Part of a small language model's weights.
Size: 8 layers, width 64, 4 heads of 32, MLP 256 tanh GELU, vocabulary 16384, 1.59M parameters.
Architecture: LayerNorm before each block, rotary positions, no biases in attention or MLP, tied embeddings, attention and MLP in parallel.
Training: a variant of Muon for these matrices, 6440 steps.
Each number is 500 + 50 x the weight over its row's rms, rounded and kept within 0 to 999. Layers, rows and columns count from 0. Numbers have three digits each. The size before them is the row's rms in percent of the matrix's.

# o: layer 5 attention output (transposed), 128x64, rms 0.332, rows 77-127, columns 0-63
# v: layer 5 attention value, 128x64, rms 0.197, rows 78-127, columns 0-63
# q: layer 5 attention query, 128x64, rms 0.192, rows 96-127, columns 0-63
# k: layer 5 attention key, 128x64, rms 0.203, rows 96-127, columns 0-63
# up: layer 5 MLP up, 256x64, rms 0.313, rows 0-17, columns 0-63
# down: layer 5 MLP down (transposed), 256x64, rms 0.172, rows 0-16, columns 0-63
o77 115:489462523527513497512559521500455500455527511496455504509478554475530405591485484500483518419439523464577491471504525468651602498511603447508510443514558419474522472513399479604485393452561477
v78 099:483476502459469490471557406470485493508470549523506499408388470401478489554412545546497428495453474474415461487450415435461530491418449498461473534540424495540473432452431445460474505559531385
o78 105:546477458403513465637461509495467509588534553523469517428532505437532521565435515528519378428510468517391470518576504487571546505468516496503520499552515461511563439495487409522480558533547397
v79 106:543598411581477561550483459520530462500480501577535484483342496548584462544481500470475518582518462523481450468431496571599518521531569456494468496408576537447419451554485508486476497518505524
o79 134:478559506505587414527501478574481451424502492467473468480519469540526453565490513580491406603556437543441474441479519571488474473498509563496520451438590620507454487498617437460537470461450529
v80 087:466577511472471499454500420497562519505492471557475469363444507532434506550508546437498448466428592444480422558367569555473584514522496499453523479472555439439469516471468440514429549530468536
o80 103:479477535443501444556458487441461458486490513456421456456513407498513537457508530480512481515402516503449556468503652618486605426560470531504552532478606498495553481470604479554530484501473463
v81 112:525527500516500518539488555529642445485534501483550498511580538573594497595579515556583575528522549539498546527527482600545550537526489581532524535606488550594480525496542491576502530528509560
o81 110:457467472524354434542578539529540491486431581429582457482505524567508458541482462490508668542479480524500517467522506530455394428502558560494435451553514483469478548441551510530539501490487513
v82 104:496469594518557539491491472532555510509484497490510554562565523494470497515537485612574600521570544521543605602504495545558616521514497580567522534563527513510579466572484602512526496491470563
o82 107:412470546443474439512498494463551540499456511465578572520516609535447518543547463444562685475499496546526490553446525461530545486523434522485488420459456444458475435471411569508507497463514548
v83 075:444568487594438475505470485608460522497444544465571493486516488494478514462512549423585493580485529425562544487543453555528468351533514595440510532561483481443485567572463457520480561550527499
o83 088:378518526512448553507512372439505556415546532389519451514545508446501528488557541481528547579580415474554420444551537529509524499560562506478414553476473497467520549511476427489576505499513467
v84 101:456541493510486500564478493481509524483551557575495579468543564530435442593516516513549554556509532553515578525533554604486478542575546570482511587529467457610527586469499606492560579524450534
o84 112:435511454419460446515489467490520552485423536441523525531505472439422434526560418473593522653531527543529530477484485517399497512526487531574465595540429429533508585488510547431469526524513535
v85 082:569487455494337514488542436471484483498531529531514485481541529488507506423426428457487480548526524458514506484551468457479459543462516421502513349466412415531559530463422467446446581505429502
o85 091:551604516505486558577522488530430501515490528491480480584547550464529460418537384537440352483450550502567515581518455508469530535416426446510424435549500453544516506511550455539503531529480460
v86 073:453531403489454447445497453512527555593531524580464503552638453451430461478479514524471529516440520536559498513544464598392554473500460530526434456454442490518533554418464529471558476444571522
o86 082:475491427492479485490446511508549613538530540476456475524586429551503477477570423413439490474536530530558471606526419514466487589543558510462429583475487468494575511413469524438512461442591514
v87 104:475432488420372494469572467441514491389454527535457496499519479415459506527491449519455465501476482471459405531584414526427376469447560478549523575528512492537478515548524523435526448489434460
o87 118:586474531380469494562439498475583535489458508520549532515475519494431506459574523552527458471485568470520419511559380481512396521451441472520579586549522448500512505516519460436532515576414563
v88 081:496588534548609516525537472511475468463515521501505447520412415516516448563511523608500589437424489492434500507434492505605500545565556476517474512553510496519501546557501562482462564596622531
o88 093:530525522525630458558392433520519460526391508517577461540487384463577468519493522523525616474458478529406464446474469419506460472570513516567469453546520518511468489504510518546453458511568537
v89 092:460387535525544469422500492480479474418480505454434530607544575557530441521532374417426513421533539481381460504502501510426467454486552440442459515531519463444498518467450443480488473464469501
o89 095:639509468489482454444525437462441470493533486561489531553437544559474560434479437509587539554461544457456526446518479581423560488529517440491529441473552470455435533543461564519441510603417547
v90 080:477522451560415501412441458380477467533495436506470548507430484536478468424512490482466495502469438517458444495406488423461544526523502523509453435537560413502483477439525419551430432365470489
o90 087:502538419476498433375505568504588525554496475509463476528511526573465509478503493395491444494527461534451594461502588505487611491521486511513500356553510499564489517506596420556458489460457515
v91 090:491516537452424523528484468434496544445510515526411535542448512495508405392474436525501409541493569531537429468517415505526506405425444449446587519396502548535566577499528451549507511560489473
o91 103:562409520473439526621488501491494591510491458495450450549471522478448483514492532490501321485560480489535432451444575497510584441555486506501537510413491438572461524526514491509565442553548552
v92 109:571529486483463582544462564590550485594456575557512518473547586589514545541547493480478506570539519496592586535550515494532462528479499561515465441566517540481473566494567522488566614456582514
o92 125:442463536534473517446607499523436517472520493398397466538480503478500484541551359524482569615545521428547463498527469532486506509427504484619441475616499546499508474469542486486568473484523483
v93 106:581416532550537471574517510557623460524457485559538560545577525538533493556511564545535537441461505514488513503485591526548483513538577452525558597537584517491579516470541428419457508531570445
o93 118:510436514564492485465498468557504496586522464505495535554463485459473407497445511615542675511402478560466504472464563500455476474472570440516518576472601544502474479423478462437485495556461517
v94 090:456521499490462447551485468546599468531454568515537497527496473560519515494548494473518512541516616478530469489488651450566521562419555510414601507532557514610546525541527451494575415485521469
o94 105:516564480551396515518479446568537508530536542439422403525428519510461449439513565576576470560481508481453525511487627521465527492439514529496574485560528451561445496557415503484513377495512464
v95 080:437537458395501459481487407474487488539570467563461448543438545477434473606519525484569508567486518494445469504438371550457471553567488536504463477583479540527472461474551471494547370501448474
o95 095:564524448413404476521482456500488443471575576520616538449459492553485582583564569417482503479464558508565536442457467532525410507495455528449534430554491447488571498429582489486515455487523475
q96 066:515503526590549445495484513539530475566465533511490426515540504465502546544507536492513527573543512535438639508567528502553605499514588484529544568610569504590503553510529527541410515589431459
k96 061:466505467411421461494509462519503543447521514435452464421465573514517514513531514525466475477512452488554467543438548386442462552477445490501552556396486518453491496437417494587553501381571604
q97 069:455494487487610448506524412498491458508511499385472455438507590527508535501526472602497484557519419413451599496484534600515516472498485466456488443450472417500442438530491496516435450551520389
k97 078:501514553495592558494432491458519430509484473517440484459483423423483512398486524561518507521509495561457531383552511565538530477473478469605503508491542492513459473633461437387480428535477419
q98 085:529502440493480645577503433493508552492534530556576562528474496521443570473515502479443613446528496550564495539496581507489487600547565552487489510456494541584419529491496524508585588481577520
k98 122:447490454411448443488484408512503522506512502483490461474461541466468479574454459493403418409482471516470472489464531377387408537533453488401479526417480499444484518422490501517509537430587501
q99 081:551465469574462498469521593486492531492481546588594537541517494489474581561505465412558494435460613539549523546576444495589433537536471534510498546542471521521596494540587519549497613501515519
k99 109:455510501488506538508471426478458430486451437419401469473425430474444468389483419520461496525486513504448527409532459513530553446412486460511451430478479440461383456477475440477421419476479459
q100 090:488528508442449544513518387534544460472516480500509449506427484507419461480463537543417574470507378413524436502475492473502448528492480469489470417433484405471401536453439486446558453471611455
k100 077:488522484455503452506383450517468471495508455526421479528451461470519424588555439603483506530351520507435507450505458473527535411445459557394445419464546459490476516519464475456439477471542535
q101 087:514474494546553472485458601505530495518572491524563534494551532587537529528486558460525430532528590546597549541561485510545438472547462485465508573589532540520671461529479530573491543556548529
k101 152:475538511548531594594505548525521491542474477508449525525547525549465507496520452514496543623544534548602582490588550559573574544455544477600467592523566530526417498541536493537527486585519476
q102 069:514490538524512469490539628573479467572475525452492559537517472533551550516522415507569439495577577571465562509503503521595494504495468591457518513561515565546512478544586543507397578584429505
k102 116:468483503396507440503467512474459468487510447533512455472469506515489482450482537465471497371498468436408407536397450469401423489542430475388532429433456487395543487479478535475510510438460516
q103 088:542541506447456497483549413540491454529493523501436467506421435504406435468554509570468575499552382434451478513494498507535488500526510523515482466453544453451312542507486486437443502423486440
k103 083:541508572419538415454463444473521472532531541550556494465467492495552507451527561560444436395456514519405468537400425449408370489497452459431560502485435467497503524492516499464516526493429553
q104 096:526513534546553525537512586544497562559528559495541542545611522519570567539519481498578462535518608578550571528570486525562543531507528537520520578574521546569598485530563569572510557541488525
k104 169:514525541606501537484563493492472507481544505514516511535525497542532526551512466533514453622454531536615591450611571523552596526501606493596469562562601507483504503523509475557510478559545518
q105 115:468476442537560470487477596422502495470516488503507496509580506488571524456454496439542373530480637538507564461535487513475537477481454477462492591548485562530657462482522519577468535562450516
k105 137:512508468407474451482401457460478453524490501524475459459425466469481465511513508511426502399469506499395464481451404457464438462443421508381492453468416475504447504432452496437427524413440473
q106 082:464519540593506535516521516485476455521444491398381443463514372496423484553550499504487537536513465538590531427615468392428501462460501483466441478486517435557482482473474449550507420518488496
k106 085:438484520445470503487426550534582560430521490605492461494483550463561377545528498507425560450466412435504515529476517416458422497537500570449410521515483552473529534473487491523621567455489504
q107 088:488519485522411501523498442502526529477425475556551440457436437545624479547473573576472482446472379388556544386479533558448508480506551485477477543455485496486491589493474487502419474468456454
k107 084:416424564611575499492522533531475497546484514482506451491578532513496477469579577527425499560535562547507498471554473526551591515503456610613430521518599499553460475474517458544544491425538462
q108 086:488549452524421542395496590547459508496458583496444487507410445455449490497435484408425462475522456485502533528476529466521536473582466505533526389376554465509476476489545474571560575438540503
k108 077:508514550375551572510558573478495468433511476574415527370468476606579513520493511501545443453488456517451459503537549522457506469465471435514536494540510500548482499547467444531501647571521519
q109 088:500550488487528489578521520542528417569532471531470499581542423372547421595524552526491457510458457478529487449530595510574511573535441565577529591483575500525495532521473555510469597530527473
k109 071:436446526461493562450462470525459418483536452482575598550480549614520500551471512514522573513417634527568390495429554455515496505538506474526484463445538521431503509547519509595442541484473517
q110 087:532596458551548538521468575519439468548495567548539455521466395593529526501461552562456478594491409485458473573475523489444473585529498467486564522477519603442456489587521554507437500514528422
k110 088:549503509487531580525489481537521499439600565559520504537520482517452559439439555563528501490455524565416500540498532579435538527426512549585564572540436601574414531426509580547457488546493497
q111 087:479475482541601532541453519445511484433402511563512468555511515394494485518392436581432455536534549516448518559548468498507442551564598472468461596476468420502463469539451433491423517492491453
k111 072:553479537519563487571571454440464551422518504419544622594467518577390499536468496539450439405517496548467493579467487418487462454555552541483434564458468516440501556510505499529489570498520507
q112 091:461492432525490486557507468495441515496472465471606499459486387501450579455473445450488497402448525491581513558422477499467480555526400477421424511540474506519534399379478534505580510471557486
k112 087:493412423561530570573536580523493551576455555514529496430596498586456405524494553455562559511491578495474484593488568500510471498528521516530448561559452555520506454466559562408481477504509563
q113 100:440488527400420455457549527392453481451510489442411481558427495504446502477452461464495451492445458462424509475474462490500516415478466382423508461469431495417477424485468433416493517481424490
k113 070:485501516435511367435522538510490611490524432484482549558442488480555483586461485615473489499556544493510431583481532503521563488497450486521555502521447464560557500510518491485543484661543423
q114 091:603539504461568430484551516523548552506571535442468544537435500401523453490523497632523539504406535475528505472534480506506518486522472538546572526498651525555439537546561539482594546537486521
k114 080:477548491476529541482406441407492418476532502427445483453366441466488516503471468509502413575461598466479504474471492528575521483511551427385482483483469474567530561509513503516566403564531541
q115 090:580481497519494545475547488485476472488495434563466506569531477596492609584520543620471523503499570539505490555460524479542491521528470512603544502523585633475416570480561453568529464441503479
k115 084:497522457540452427509505463451371441559515486590522479460483491458506480537528527447510485489394417526428571523520505460565478508530532482553497424472408482548461627438488599492499473567572488
q116 100:505565549591588602555640540500495483602515459543515498512511504423545596540490580516557565541582497543471490559461432499499531508513543520539540519562468542532531490573467553495524542562443497
k116 075:450448602575528464564560482494468537468510543425470435492438575591449492421461500500456551542438447480537495513437571557488553474539563411573555466479524534532526472407499540508519488476383464
q117 085:560429472489448536551457411512515431496502480462505454486484541449449567439569561508441508534493397582426485492493530497524379550437460577418492540486508483448559438470488449568502417590513525
k117 080:503523518510467608565518457511515525468530557510511529540430599516440562471499508457520530590534467411521495613501496523506485571452403547523528452536542583494473502577518605517587449568538570
q118 088:514450500472456543623534454390518513492509511567440464494417486491448488371474514524473464540533563511433399487531455556467381528469432538527454469417500490527484519474500501560558426560507450
k118 079:531572593504509504493511452486472538461490544400480421496444441650498571524475562397562488479593494470491488618520421570478507538548473535524474487504476516453564449417503534545519500546499478
q119 091:493538417512429583471566524507525486586544462483576516545509450562413400486482424549484461479531478550534468500483513524551439423495517439525536485561495429558422625473422540480455435461549522
k119 087:483446585474383462427525620493452545520495459443520490442561548492486575530483478475435485455530558578513543561555593402500542536567542507428552524545509555440552459471495566520464467489491553
q120 079:467487507538470636531506504531468487459499429486601471469406520500469461536525551455486510457551557556485538457523568564553537537553527587475450509528504566374518482538518507510542573489381594
k120 071:548558502448441513495489523482411573567550492444540527470460488508430389558552446499495411536486485457530407428433518446513551556497439587523542395441485546511441497455530517503478604480467551
q121 090:530479533429536563556556501532545546532506498488452509468607417613501494436440511523542496462490516536396485520477574433567512459541455506469546546506523514543604447465516404569599494440436475
k121 084:575506505535526582505558479601523509496504531504651492518470516579589487437497473437395520498551501492516414581541451474559451469572450463448533553557469550517479436442435492516579473502473509
q122 090:414484466464448476529500480513412428562522483411457522473508486436576443480500395469543396423563527414412571445408454445545507488462567460499494481526499469479533472462534515457416461469550521
k122 087:577490560524552492437492494564462530529500421488452562478521467484474420426523433575542562417426486441522490474532544414518472437556542551478562472556546497431448491489532418481364428482470527
q123 088:429510568541484534480522606483559492550505487486544566534527527539566549580597482467530476431542576496522621466569515499552389476524505473546551506445470558460589546491564457431546545540461483
k123 078:474560409446503381582500489506487516546561494460535432514504508489449486475569488414507529541480521387527599547551577589558470405423486501560497420516481459518482540506537445528478548423513487
q124 089:395489517485501528575436509528558524486527543478468529523585522483480485600470569514453537563505549577533470629527450577495532561541527549416592518477495531545508597513514503558562520553527595
k124 080:507554475484470545547537391536510616490439459512392501522551517502489604429563523449493483551507531543573392424499536554489396535507491498525550504446447526523574461513475564568546558506545520
q125 076:504472472592421533527512616487583532466543551497546447595488450446526442538527443387551461503453461557578427490479491457528556529488472464474568430474513444519521551482567425450512475415489453
k125 079:562492482465511410475527478455480522427619538513454460430488501459568545520534435474547574479513494506474490480477529423480402435442597565461473459586571532520532414478528422552474525419436527
q126 082:490480552453500567506484634541552442508451456626472522516504576479506404495521456613559484487505538572522461484484518565425500588517515487517515593556512539540490494475626475485572475477507478
k126 079:483522462473424583493469513413426587576544517457538546571471423538544511383463486485532462534499445542506577528476498519542470472531476528442519550470641476557457505500555469519471523606496413
q127 115:533544535480566519532485562523555536566499521582643531514557506457536571556555516551523499498481585505478505517499512537541622584535486609493488457535532508575474541519567529524456529595549585
k127 083:570504440537550611514497514426444392464516427553462466464553441490508492439564510510463464527469484512544501516470484559564510476445649537558480444477545576456515512577479535462490448447407449
v96 101:509475478515451490493619469440559518505421511437457441476551522414421445576489521500485385467514492481532509505488456448414416473479443463499472515446421524431526433379493496503416471447557506
o96 101:496506497474463481580454623551617492535520584571464554569483446471551383513463483568484403462427498493500514486510469432541490462544420527548492549479468454477482527403520472473569555435503506
v97 114:457503450465511543408475461437456466408487490486427508524486468488464444495465470494509414509511458473413477485444356446480461461439459472462450503486507445433437387446419472502466502470372504
o97 087:495504531498572433493528675418476421487517445521449569513514434472513496554457451524496519513382562548515489514532520492566547489582499489468571474510535515483507542487509454381527512468387458
v98 090:534554619480585519478500611492474573502474487550518591525465503463506592556484524457516524549546496563451503466447563468513463471504523471476606564463576642516566528585542517516512527494493460
o98 104:534429493549497461455525509458566455488476456504584572459441552661494598456464547505535515429470499498433508447491525471476493570561515446432556516429441617495521520522529472492450512519400518
v99 087:479513476520500583508482456430509559423539502565466480465512499534434562547525451615457515444510494561555452462525405469429437487467529518482563591503557464462530504478623521569590549461457422
o99 103:544493516566465547463527549537612479550428429521512519491556580480432520547506506455490502488517539462477439424525420423549430552491464505559479613469446383547551495494501450441561460486432572
v100 097:475384549494444570543465480496514488465551482468513430512511455480471549544519525440450562435426598599457409428438453551526542417479539497454464475475493471493517540511447406466492486602415487
o100 109:555459538468590517573510440446466478520483452507499445465516498433496564379467582530466593525600496484469458507514409574427482565474596431526466519488488464537498527512490602514486433560441475
v101 087:479435431409460542474516457436553563557432468499527507430509533480434508585514428473518515422499413608481538458495445449514559545510572459490473521497432474478546411588458612516560517498492485
o101 092:508493513440454474447616461508529502602505470479454521509385588488521437467517475624539547492519417443420533446558476546444525481494477534553491595517484509492467539531577424456552549513444449
v102 084:487456453530447428537467518581567471498500468560585439469560512598540618523483546514504470531529576357533607528520527520485498542512503539433535533566560606479489527500556445474490528504468484
o102 088:542555495535428535517444524449516533451520518537502516563495568487463570571564481447477539543436457502641483580476500475504438493381483461441472549483429449453548461444447522563465509526587404
v103 085:579513525560491574432591578471512452491494524540509522546513526528487504435458523498567605395515496502515499582562519559477513506624513412576432492608570482549538486487457561538554506492464489
o103 087:446529472431495526493518481443451542506477523472426505538419517602545486429516535516526527570472540458554533480482595516433578505463441579499539469400492554494391563458477509507596378498469542
v104 111:489462519494493645461406473521483398440431381410481517489477430485496474431489523503520491557472526516480538501475526482486518493570495522401525451434470480451486446418427475524496399515408468
o104 111:479529572586537461443497591450494411498440571551524452556516484538543436545463502471483579598581455561462450483426538505489498466578492519537556415513549486429420503444483549479423452509440501
v105 092:471484434520470550559560447422458475531495555549419566473439539426421558504527523513527457563478393497555608538451467473405462551522526523486502567468510465483491515497447571547441561401523438
o105 107:437483487519421552486584554592551485500468496539510586588531535480555441543560462473556467490459559477544514382459472374563490430481468445495511501551494506450492528465559407492436572479451533
v106 097:465448486401506498467519454511518457416448496489454513433524462503476551520461499628492458498494372516483486474506479462479484446486455638547444383535550467458448457545499465428486468544527396
o106 099:509423557505455505572567611414471500569511467459416549521498517496530391572490482438530492385544514526514515504526399500528482443461489514501575464547504463593537418482476475565468490581537456
v107 108:510529554552598520520533553560550565538475540583515485579514526507499516514592580601477543516477546587464510557575529536516533558454492526550525618594584561471519573554512532545533525512501463
o107 083:500457462532543550479530510546532567458448457497469462489497478540469503467504590582504550546466492515577404486533429518468331503569481422444519546435606497563571506466472434533554478465470549
v108 087:573518496517474456445476432488502429449517438429463520530523488695488474415548517539515534549524499461464447508491581538553490567520445508584552499498538378492510436490455463502432488433482514
o108 077:488558407533470529542463614554463481534500507404540492530491533538512435623489440452420576567563460539475465537534496494508522476516496591447548387547456431471486448486468486471481443510495598
v109 102:584456541595504540480545519557514524530501501578481525557475492446507500450502572525384480502527541663516482460499480576569484465504491488515572542519524498515515479501609452393535572420483444
o109 105:515435465511588493516471446466588507590507506543457447533536449381512524523454627557557503531458495453448453484563404444442484503470399475484563566518507501517508520539469602497492446547448538
v110 092:408491468571497480499473463506409515569486480490447541461466461512389442486478472459501501526470448534475503479551446429473514397481576594437444486504445489416471484391485515502401421479405531
o110 093:504573537403556514416573578540490562502479547496447523508526429474464621454520428463587482496552488479421494568502409568551565500548488464495511421485527424426540466530506517491497521471435425
v111 084:562466568538581528523475566493544509479457476470446410548526578527500506564453520569436568405582439571560549460488532456514590517517565436529561455533597466420451528483552460492544496505527461
o111 104:569456428498547455412525526494451494594439536511452514534523474457547439491387451485529465456515501584478533458479516528432509576561474529538509531489554506475432514528475498464502552633383604
v112 095:420443482483471478440616462438424482400478511523414437500435530507429415447503465492443410488530467455397426500466456531449437434507503506411527484420474521521472480528472492492463451545531555
o112 096:496485464450513461543400539564545483536462440470534465512485416521493419482473591439496443538459503498466495540500445384516555485493480428530615568479561487514617561459590497518491475565581477
v113 085:463512583460445451503540439565450463445458468562483476457479479451597492400467431480514469458409486466425450445501438503517455455443437448490554511540523476519500456470382388457468460479466419
o113 082:545516547479600471513456497525505428517584459531507496483481372532504527484600576549500440475448446561611517484488522587458467432441501436472537532516525609545478499511451497498415418524472445
v114 092:433472521562568595496472467451526519449455518464503429563452463412493510551513557500602531544534463473585514598539486454440518633556464569461528536504538560512523472521607572501532498527493534
o114 106:450513510562534486468472488506616489424383501588589554477540591493577397512485479420500623451490501508466432494484479473485470514518435532490473515420488524503529515468512483500585575430502564
v115 078:466526551482527556466469567489431473514478483384481494458552492480508577483505512474364512531571594435509533607500482491486529498498548512457389426488464507501483444503431397501503515368508487
o115 079:426532479453551410445499576459508528479544510536363492558532566553461578497542478463468529539510396430552577471500485467474575561494545526515410417578432487515464473496437579516501530487518520
v116 091:497570470554494485473461407585465540540485424587472420511500460488545496512437417456477564606519458456479544507462524512452513560439462506490460412456461478389612422521517526457552493513432492
o116 101:523580504474511507402450443431574485488520642448512512508561537538531531476491519495410638449461478437501527567472473516535488531510563505451544539473503544444501451513377474415511525537506431
v117 106:453522476481477407454479533438464454431539490451431447472467471416412486429471400556445441470498443439480448444471474470511551516522413500415485432437512445461433415462435421507523447500491465
o117 091:524576406513486437483466599512498450485483464479475455479484443505475421523451442383469372550500537556520567432517517514551528489487450553475532495568585497576547554563548550494443472556577470
v118 083:460462561435557570516483581472505384410565511535512402411439539520497468527504475456506546513451500472481548438405544468449528477546462515437360495524484582486481462448498545450494502547558515
o118 088:419461487462430456478569541485519457544508538531494502539531470541555517526430468417461470549551549537526491465532613496515467479420583524538380497459602522456493549467511441547345532497521499
v119 091:456462478471469517495503455532523543417520504505435508557525470485523471639550523456454518538544417586457527567549484533481518456576553582436502568479455632578486508451515483519530420458472403
o119 097:473439513456497544459573523413583517460439529500541518456539511514410529498589475530510530500599542531526520465529430466391555443554466515515455590523485461392528531447524524481491527505358549
v120 092:488513444497455451423471500505484580510558448483500461395532572547511467441509472435484543475538540429556453459597581496461477427471495502504450383473382431447502489505403477535498575450511535
o120 096:488582445405448458500489483553390510521551549500471377442487527501484576464561413471522470570493510418519576514557544548478552484512545568530444519560529439554491487537422512501541479537549401
v121 095:465496553560566543463497562556512475505546467564535501454501488447517538534527562537514557414518558526531531547513656559464528430547601520521503611532407552481519537527507472402533476569451491
o121 100:537499465536409514599552476393397515498541533494531524488542415596497597432414554521570540567506461496480466453540533470506437489515517546512402520481465513421501528550445512540563462525478427
v122 104:493484491493429471422428450571432527471484521499467548431531388566563509515531404409497549539530412564467455483515555419493447449450471491457426477485568437573479491448478468473396526499465516
o122 126:478525544456537466531541525502446468502457532443486531444513527545473579467585426507626535485600547524433564582551504480500507462475531540491430469488463496475456427532510494409384581515389519
v123 106:453508555506468488464470487598447452547508547505520429464553502492498453500486523515427487544565433395587429539463509396445495574502512573471448377521504475462512428401457486453541562544559500
o123 112:443499535442484476486457526499463440535479599480436584459534580551560486530486429402466534415461467433602553596472547502550507490543472527502512463505510491484455441582446575454491523482605434
v124 101:521567541521589558559474546564557477520469570599594478503496590590575505518508505535513535590566562517546464514517539549554500474548565424493519499534571578543522525539589535534517514523484590
o124 087:547450476402506442430467483456523524544469457523580547545495453512491548506472553480544524502432519492438468551395670540427494515606505584498553473473558442506408498493558509522470455509533509
v125 095:550469419555458549402538515562432478470467574465477522434520510520382498462470504540431505554528495420499508519518400474549456437448498568606519443579451411485428510520472519420499525518530466
o125 100:519465547439476481497517497489521506558596490434440554516479565486474454528512449574560487456490467460537452590510431429541514538458585513579518422528522479470503391555436581433595440551461430
v126 094:517479452429507528536489520447505576504527489416502484538503492493485561488608521514618545552433458430529498522508507552478473449498585500458450634580510533528419412512520417458452565566541449
o126 092:523479381493372462554505539519481517433532422538463589501508524470488496550482512600512526537500506538476493442530547601517541386409509468515503557566455418492437525486472472602536505507445531
v127 088:476471513522559486511512477586445539513505501414646499603434490601539489487517474488463506457552473507476608559581474503549513520530440547492478515430565467428564504461395529496508512496576572
o127 095:450564450522569547520459486522585555503482619431460523436469539484496491594498523447460496562589422498571518512495502539442528592525479417509445418528470501518416506450492448469540536410558444
up0 112:490579530578568543515529536555582498489447491526503446563487464493498539515547529563532569517576523554485575558536483519588485583536525577535547505513595626508531500594515520465505619528555499
down0 123:443458486503497506476484470485525510451486407466499493413514436497530521536496441550574600525472466467393498504517453565530468600549582565542388516437558570534501523531527440397600540503478499
up1 112:523477537431508467465588541460520440368510494489503463581499491467558489556532502489409553386449492542428400486538448439475484450536463371514500456492513461435497468495504469564459405514467512
down1 103:491539505509508534525565537516537515471465603434464469533587548395555452567447352585439473400490486521466421534495456463485549414448505505530461473502519483525544476583481547513512460521578536
up2 095:522591434469465523561519457526578495502518523603583505494426526547525497509542504475413568575582530481553539460460455454500468579480549412576509505478588531527486569523486519514586470483569605
down2 092:510564432541454482531354521535410519504547507538532523401597441499576452471498491370533501541451457562519473502589592554551507512474483558509490461472438508504502427519493468556460452546490481
up3 109:535466479521497471460508545475534512547468488410346443471536522403340476459502495534405482461481485498533511455422483476508552539546499464501540396453455449450465546457564456550526471472532450
down3 100:504462466554496498434470527480546512571551542473455475514536493457448587413426573540523584503406543473494628491462481378477507494486567486561471468421472540522504497437553501615460515564480482
up4 096:515560525469423563481451509545489525467535506627430470523493492446554493488527477464521466514549557465445420462478442543460501473456521516473392471474504504556435504635450463569523596408429435
down4 088:543415526532460452492457553488529583608517502591516537444471438566555517438442432506531530406446448531498537491485416557553459547509502446535566522505531509573504435494501509540394452535398471
up5 093:429574470472480374459458408411461564606493429511446524466497519519479423496458465508510504462507485471418492454536638525479471570431450515458463493488492505542460575503512616469512520517523483
down5 091:478444639482536490478539497491476444508434542441527423517468432532505511560581584528567457523447516464464495567541438467567475469480546591489497475546570504423535523490505570403433491493400445
up6 094:443520431509438523545502521520513537509407483577491466428515426477523350510457454494508412551530475575432421441479477429567480478437473485498631545535510534492486498576588505496478521507512555
down6 083:527487490434526605468515471458518514518578509446466544550421515534422464480496470526524441502599516360546542585464439534523445565607552486540417436437510485505466468552409506533516484537509492
up7 098:440544550615552515532457469572489473524503581518488528405514416483479436473435491484450477474498477511510559369557495396495540401430422471468487422512476477544519460443461497482483532522412540
down7 097:500450476440466424472502475509414513452465427447472481552520555545526517531509522512492564516527481499466554591449467489589435508592556610462482474528578415398504520441544480538491500449633461
up8 097:454575477405587584519463453543538449458477538495573549470512565557585496494556472560479409561506514523451473446540412535514591451476408508424548556454490556487485515558470452481427450515519533
down8 085:511396524496514472470537562472598481511553483542468564532469370483419477527420527450570533452463530544495524504467523545534443504512500526572365446556559494555465401449580485540551501478524483
up9 103:536538415494564438523592518540468496584480530527571543456474493458580528545474611501420521502405474561506532527496490470552461502547465531513490526553501525548421543466463595537433519362541450
down9 100:578507485518463419514487536585392535511557525491467569541564501509501405486408512391468490493516453416446501498581498577469540492597568494442531519462506548482496548429520429522437436551547519
up10 092:462523425433450444577526456482621510494572472442506481550541472393499481551509485499579497538555607469433516495472571596541468547550577397471417501442493497502493456491541471460487515452546498
down10 075:463611568506499576436512562573410525424485505540459465590520525425585443451357467488465486515493528408567481567554501502509459525490571444464542526546480530494425476492532459498483470535467498
up11 092:513426497443586506475527574489518492480435500476434429507610610500412477541530468482532442455518516418626453532463431437485462478502509416544538435470529437525501461563467528477502559464437551
down11 086:495565457520501483514520398433480527487540436532547470512456402549604468468461513476421500495451463575503566448493674504524491550506541530546521481482490533404518591457529477546440444468557488
up12 097:470534509468554522602542583528595539533461541535486435482500517514615524463480456530513459449552547479559574582494503520550633472489484544584515483482528524559560473434523428457475609515467546
down12 096:517420470550467448570506561575476462527548482538560577506572431526465482476567509410510533485382386522492479447502465514431395465548570486520466505570468481516575500498482605499441497560499503
up13 092:563500555537471534521505398509508542594388451488600480522487495453526509563490541442505526468469533509496505471470491416456567507549570467411475445419511443492530561483443518503494404478352524
down13 083:510606474514471618508432521498423552525530419503493484493546567500569496504468466418542562533540411471555566526467448501550523508396528526495492457599452483468541482579411447411494505475460539
up14 099:527522557414462541539531488580568501457458476496545454624533469514503465504450510638484555563600516465485462446545495587425550457528518496513534426525505457422512483485396481512573485473432523
down14 100:563484494413503380536479526495456505488458575466503525579522447513554542510564519546454624395519452449517517576541479591560542505500479522532479464468426454361487489534483493558527443465476492
up15 094:499494540470505525499556592461539579503459521618529501480498505463501524436580492534555634478433514483648475511457579604494463446522564500499477555528601525510473543496572490526463476524500541
down15 102:458481449441587477495429554390534522628502427536514464448515490510569546491495502458524547484517552458479493539458491457450463468540654506516439567467500564503549481587554493438502441515505415
up16 088:578563499524406496421527445541462521503430482528545469481497463438453462429477453480504633525531516541592518576474580536493428483489500562510561527472522601554439433503504466471613478563520511
down16 093:498449512455507488437458476525506514431370498491559511498485352472579500502542583420438510488452498615483543538490489533511470519526500551508492563406501528523576549528522493460598465577538422
up17 102:502489425487471462421500512525474546489457535542494585550429508506430455406407480537504492524513433365446503473442477640501483526506481501519530445552501456544514546529500402413489519422481422